Weights of a small GPT-style language model, trained from scratch on English Wikipedia: 8 heads of 96, a variant of Muon for these matrices.
Each number is 500 + 50 x the weight over its row's rms, rounded and kept within 0 to 999. Layers, rows and columns count from 0. Numbers have three digits each. The size before them is the row's rms in percent of the matrix's.

# layer 4 MLP down (transposed), 6144x768, rms 0.0336, rows 4789-4884, columns 608-639
113:491493421392504539512515543550405467527444539451464566480463489496502442466467523603502547425507
098:369567500517494465460404463515455504483477558503419527509471502449457502523520530504503455505491
107:481468493521510545536545404418499431530583504513479455569485578459480424587524541601421506540464
094:448583569490451460500491491455479557456536516520513452502494465451531523467452441440520500548398
096:479528514466547581445417499479370507477473408593505525477525445442437436470546517512510539574509
118:455522543579490488441556494412370492503447462448462574511458545500527429504541519437479556487486
098:456370458435482587513574432588469485483546492505475540543439486477513478386485497497517416476513
101:451518478517601516528591515483450536433439381520474485422472491522579489488572460549510482514445
099:536478525460393550538533516362489577497408453622624528476431557495453597358502539449506485517540
106:527492579446459483531450511508477536509429514445416510481407514491585591550518524426467448499511
097:564482476528461455513569482437456481461530413355479435541597520544465487496522498467468599487532
101:428438411577460548605502478498584463472505565484529477447541413453516453548485538486550573484490
096:497520520558549560570530533497461427527459532507531500562500463484514551452555541427475553521470
102:554449495541511501532587549582544459479373481478511539557504609474548584547488425518452470496560
105:514520375424523561600447586596570542526515478451459521459532447467424505549543534420470565531457
098:465496507501544630514551491477426460506470526588443563552478549565410507503549526569498517477482
097:549545483479397513436518476438486523555466502519478453487538510511536555553541477510605556494547
097:495513529485514476497508477533518491558598522529465399495469537526572583514537553465545503566440
096:495574493589407532437446504595548560484501572611455503528502530543514480535409498530482520459441
101:446488450503518525444477452394463543494552539499515508440535527568531422505514561467595497447524
107:384488465442522572413515523503444573505479510463445419555509460454465495552433465493469474521480
100:501530474460532393546564482554464562412453445398531553422482556481482526512518470485617461562486
092:504489516560600468513472510512446455446421495449432587467457489454605590475582474560413548555555
107:580440443551388543384422495484524513474504511542460575470551492438522568567570524501562465554532
102:426555475501457539506459428513504546514461469494549473560447498521486415516532493552528492492548
100:570539490434398498521573478411464456555488413487393398462527519600412568424487524512512351456516
092:565473521463371509475416474513465513480574528481497497464595395471594493552478497404505501422528
111:472506457467481477442457472485473552608518425541447569479504491526457611479498508518540441427476
104:509464425497497442569601494497571499472517442397487491544518434415433467412507494520508427457443
102:561496378507458489519455480508539569530573440435436440538543455483480460431484513471553477490442
099:538449491508599497458456461473480389506444566468532528481485568472503442465472534404581518623578
099:542579499516480549500546487443576531618570477488457536444547543522504502386552558479490408556525
100:482427461439441544530522452437471492378467548550484498587483544468580507532468593496455482576518
096:522481507570408505528450546433452420568484535453517464521430486527467478421481510486426430509482
117:493467458455319434436453551518513484484479438563502538573493457443493421595406594486484457537435
109:525519531478533516439496508481593520515467434472462486424596504439469492475494458482542463537524
099:554449511560494463506502523538467501537508539550525541487507548575497412484503525599514505474592
095:446421543495473485567517551479504428529529508478524492429562458548453546477470473593460560572596
100:492510451507521439551528528448496513347484552546589454493527501545500532553462513471534477538453
096:573500512525485535549442570600521540451438452551447511546494450488401528452465505544391518521442
105:509520515367560449491512393472494542455528481539486537491480497447334482503459582530505490478429
101:482513504514503574563507526486415506568605520406435584565454545475501507467507489551533425515486
100:580464501598441406519348494419528471462473489448533547508506506488602544376437485539563465518417
095:545512477544400549511520462473508474567561552359537525493492554426525349470451571450469570620533
096:641470480522453546485534491441502462440563547579519418412467498478540577522560472484403569489479
112:448566440475525510495545508448524486481572483472522466519471515502550472462426481515504481566433
103:568497531401436517520425572550463527411389409520600544477597452440506477618493509506548486438492
099:585402535592472457545505503589470496431478581572499449571446558565478583463458450506501481506573
097:537428497453515445552425483503502396526497557458501469506512489472455553385472520456422516428488
103:410521536523500509531490524565517504490546541591501531521555450509573529510560616569409528530456
110:459442453546492536560466480510560491534518495575473502496492531508472523525458401407460513468575
103:481523440517444598561467431424482475497620454455435452489514502454527412509546514488482547432463
104:531405450497488532509580553485532435567513426572527466548515577479506469464517481496374451503497
100:474448523557401541585509445511548499470520518520482531491571544535464528482511417449478522480531
097:588587454537480530467464493485442518542531428466568543486474448479444425477380509496409568431545
100:577444478546458363479459463500401434488516503517497565496484484479423428492504498504546461566434
095:421477371468511518492559556476579468499520606476491550355492428459552426464594529470526485496487
096:523507399519381532555545571470505418522486464505518473557472575534438483459540450435487479530558
104:576458563589546485445503469462583536379549513459519392623392475441466587556610472471513484507526
097:518525499498571470543553472595538435505548479517412607519613436534532396486513520566534518470467
101:459425471477473431409390539486457432498514566547517548479502447498491549463468404450441519507451
095:529556549575513398372594548482522561500531509578526542569486488435530467440391614478528488631519
098:484562542553466499561506459554568474556421517528471539492564475540551507421581570534449593511574
102:546462514534538552549461495488569580493573423539497484502539459492430515563551434538493514546566
121:472539420376583522574492417496487464497419541380502563508478428499584425468466543465554414558462
099:523464541523621381485528507483490516608532553520446553528453406487438424493470528529544495435497
102:474532559483451471472530508468509442529538408525477435543479592447497464576448426578493550551420
106:504536514451435478428410491543506450452539486469543459569486434437433517527429591494460431577473
095:588449467405468513336572464476474530498553510451400562517530504479542460468494573469475504532526
099:520482450543446516498500469487501615444513491445507523399564447455482448500588466550539529503558
100:466506521501542501504498463554545470531488527427529426446492348554478466471483528635498433483453
094:422573472534538527542421420504435452586472476498572526443475529509525537508440485476576487598462
097:428518561454544386501425569516458511501523464504554445523443521416412570554493489503547453441521
112:422566612456478441508537462442518434535492488458551527491447514439517455537498419634414609470549
098:522406522604567458409509571419468435494556559459606475578461498545466515402531499489455458555496
096:541546488551556492468539499447466556592433503442542471457573475369493580503492473634605499429425
099:592478468519525452532479537401584582554506516429470493494564429526470434477454391540513471461480
101:461497461486515469465557502473406506472530469424557493428465464492481523515442447474475503596486
099:528531522517529397387502521484604455573464491399506596516469494481434489537564468456512442621519
093:547500498495469567425490498424449461487396520533589518522557562506504465424616565543484442536552
100:437532570335509516516470555492534593574408467456559503522550449549538568479494456456534386409480
094:581430442550430507538581536449536571526527442461532569476428438469468454478525416483458579452534
099:522474526411522571578457512459472429554437493568516497512497507524530546445479518456499523435503
100:498509436484488521519551470511552530460503533486483452566395464537603490503604512501540509509565
102:554512495540435470576467557434517391542559551495531530551523487494573484478517427488530451556564
094:561504475502502483385481569431476486480505491462488504507556478427384445557607500473556526550358
096:477396501463483356582474468427522496568498452452492534380600476528479537406563492526514492512472
097:471484470513549484533506486542500446462488420503465463438536580385435453476527603547486575479431
106:545532534515491471511446492516517539574496460424528525470514451572532597530562464528552556517540
099:553477501551420380464471489415492549543484444508458568553602501392457594534430456472489522447547
101:555503412470504555473455532465492443538486430543417572506494533544548450331498563410412410429516
100:495466448487522568490471497578395569534513503540473399556540490502497574560508476581534448550506
109:420571515518497576545427399489461506617531561534525522577463492410517454499541392511510508509555
104:490458559524578523427551510511533475522456537449505591564478502469542544473492492506496556519560
105:632467562542594422470586433421437475579502453517434564430498516482400448474461471506502554477540
109:438357546407555507450527474504508589468481359492513454559586469503540548541518457454443575453515
# layer 4 MLP up, 6144x768, rms 0.0854, rows 4790-4885, columns 608-639
101:492376488500481562508466543523470518534564518465544414426542528437515467488464502535559506516540
102:500359621398516520579509596506457520445551591516494423559422460444422441520486477457488493456416
096:452402533537547457533510554522576447478433588553548552495572539511478506483517546501603472491514
102:487470502426439580553434490483484573459489490459487585402517415527469469440457477438505479458552
110:474542571511522472532554516451445525537465443483502566518428537496530400456562490461495580503478
100:506496444530435490425581422552437394538529621479483471444578607519477530475569486519485434560606
098:526496475520451486518506468496530547465423543488584543475399514427515508453428546508501508466528
097:430505500502420513545493488507475458613477512500533489543448408465518536500461454522425470503466
102:436466548477551433434499539448473519453475550441496474525501499503496435450513447446478569531544
100:498520466497443466500437481495460514424501558521451605477449454523469414520462579532525422477494
103:447534511535543509573609360507517434460515527495512485493546479491436435574480543509599608487607
099:587516491481526441497526612442437439549491484502586511563533490511510558392456460450402440472501
102:529425529481491528505511524535604434518513498516546601511436548504578482537494500475490498465494
106:526490490435496528514360406607470557477438485449561487492481511468474494494534471424466572507502
101:521495562410480526596477447500561481469396474528578532410557427652542561455538542593495439521427
098:456568471505466529629489466522437481457513410574479441543620611547477479431482414575434495538458
097:450664464452533516487386472483401496486485553518442435509564486501419531448427551550492411503484
097:505527562570553534475464564573478450450542554574495420421500488554509520481539522509494564414481
101:491413538521583503506447503509527487423503489472522480373526556515559575510425529568483504458419
105:491562497574428510566414580512611486486496428449529491596389518505542568550467517470482470546613
102:532558587418517523474432478536513529444467476467455514472557474474585559577541453425533537562502
093:499549516528470504543460455492622512418529509538461615457605514523488452504510432538476454437468
108:504432509531546532507536535508486541491499539408501478491555556469564537614488441443559455554458
097:528490497427467537534472508523527495490420429446519489472586420436381548502478486550484473453573
097:455553591501484509437531379457526483525503458526500521448412502476467504474426464504526567476447
098:516481495573526580427536474455483522489487469364450495523521510551451482479515440442492509557527
107:438545493470474465546580491517569473553620551488502396472438507502497470485594510478581567462553
101:472442459471533483533465478595493492458438485661607443506487423441459418497463393538464431440484
102:486540567576485465532591578505468455446420454610508464526474486541412479551458444480436497517407
102:495323548507539483407532584645544494523444528627534505486539492616418516498525476506478474518437
100:483408466484538507478464460538458538474517559533508481590608469501513498434567462453519495441472
103:420426505563488484508467471531447428493522512431605492525449512530445547536422469504545495415458
095:561466457495541505497618513532487558443443517483481431498512452577519529580524497537552519438392
106:497524548409420491491453426439491429482471504520464521500566521506511421430453558513532503517518
103:571487558459476477526488476488516555477531533561498508462591500512393595552465552544481500472523
100:549437606546615496495516560540521519475488536493442427481531485535459568411506505475541510450611
096:569491483546556401497474482477470582517436448514539521451508429482541451462502517547524469513543
095:537413390524472474519487502521458444390540512593537481583580447456405438553430390540565466449464
096:485524516421526569504428495499524565562536521501368398546547473630499446514502607519421504430516
104:509521536545514439462558462385457574562460452445452552441553530499512462554487578493565512538504
102:470485579530625489466516501503488564463528405470435395481448451527530549524569492507514518448609
098:475422541534440508516592492444481519544541502433504497472480537476531571477497660566540520589474
097:463410486435598583480429502499564501586488517463450542472506501518394559451456467383569479546511
101:418468502472512479556569466417493578486452490544519470589426614559636464460522497416502476429453
112:468513580427517538547472560507552518519497493502580469475499520481471496550501475493548485525475
101:450542550440385488460391479543506538432547531407490490461517465506587522532430527598450457419534
100:479585565495537494465472429530516560548460513586558419529476451531394517556557511574514384440576
099:510491567494532485479489505651534488471407515531547372487519537461505578520525528481492546457590
101:482553430487462538499604567513534610515479485452533508410380402590498524436463463428417474521462
101:458469466487575504507559478506492508466487549446497545542461479515523481481459450546553473553451
102:609468608469445500478505517471471634442439533460445429467485565509519566538483529578460544539563
101:605491563480365560445517587574479537569503492517393520527503480611482565497554490564572479539525
093:563543526516610517500496593489483506476462481503525489582523427502452444466385512616537537515471
097:571480508448460453524443499579514533389548438509461514407409496424479512454469475449491575440512
096:564501562528458539489488495549519495537462460505519498564544547568530536508512516530488547415514
097:488536466457563498518551456483417535501506475425660507550493465510568479533436548468542560508492
101:566533555482427459437529535469532465547449497475562420524456597531448589540440542515539433556477
100:521477600453557492497445574474477517507559518528517550476493593561512533504499565475423511471475
096:477467508534486597426494464449489522492607442557504511528437455537406538451414432526504416444591
105:450472598436501482479461591385577436457515483517589351484483518423476505511441589491597594515436
101:535432529609509464534364545506504529462579493446430452393544450555425515506521516488520508489489
098:509556462497535449361528510530507487476509471428501448488495462531502470480429536513572503470478
102:472537507502468461513418569510431547526396424414558477521517437559466520463513503506511548494556
115:509528522444483526536585505432489543506480571518530459569492540525549519415519390498459507530451
098:447534501579385544465567537517451454501479492408562518618551417449430504516486481613526535473501
100:508550560481522481541602410567462509518484474511540511542554525510580535485459385543485490550544
103:382574474584431515496492644536505542456510474403394565575478485412522515590458430518522437521447
089:487583474625502521556477534513464537515438389521631503545557439540516629528484468503552608475462
097:465510578516569507505506610507486451460400462442426407531522431511584439456465537539507459500579
100:498431515432585410491530472575477488551538528539584490458504530504486537406470523496572478523485
099:514465486412472549489467533562437517441573392515496494471522404545495429561435539519576430511530
092:373460434442512506574470482445403501396475532458454484569510557494495501485626465544518373522544
110:560476478475449528460514524561533519518490473533550503424469508517512532499571421418513633491540
098:502488527508476532554572542461437482555524516605507498472471530513539485421515554530524529520441
094:556504503455474467498479470521427481543476484407453565540483540520540568632545508456520457352568
103:553435471444513567546493451488520546461458484650507541521381477533473529418425473497473508476571
102:601471507477418391485441493548563487512475476500475567436557457513401534524530448520563573603565
099:523597527466539568543562471435586477494422502493526493489400512612536483420457514412446439510497
097:504523508395620505577535473456573442526499505463478449572523515488525380501513534523522559497575
105:447385515500461494554565475499396468446436523511392489451420520498468488494551563450520503523601
088:414452512465449458514500481504476497452498441480462470495547444484449549518475502458516613422534
097:523493512531438469514575471467403563545385605515505526466617558549493443573471512470497482456536
098:556505539480550536468606441438498377551466506524540462455451534615535453469426562596534503566466
103:549508514525389466522485426497540543540503499478511556433512508564457514508507399480513533529524
100:483435470451505480440429527590448530445475597543578475514494483462491473503589580464570406546450
097:478520578529372489522506572532524602451411388493445429590568562501499524463509586531462470473443
098:450563504547431519505467494493439589593537528551479536485521505494444503492480550484485392471531
099:509474516592460496464506476532470526464477535396513532546514485476489488522467365577542426459552
096:499448470412417450509415506601524459421553514514532473499435466488565494463506540497441493486455
098:552483471496499585563564521506479479574491427511488513494486453532460553537529539518464510572485
098:520429578530559577462477511415533542468415434426526496442493485459580406503586581539493570480579
108:478433515504459470510434478480487440518443507483520425449458502434444572462452503434611551554583
102:547505488467538507552505529541494588420494536468454499537317560503476458510528480609522411621406
105:533448515432574525478497480390532534591501529512463471537489538531554422538509408417613475499483
106:493464547519523454523426535543396487484473473506497443496541484542486516449474529565505423531438
101:499488435561460646569501488470543542503610495519492502546404444478447397462559501438395457531432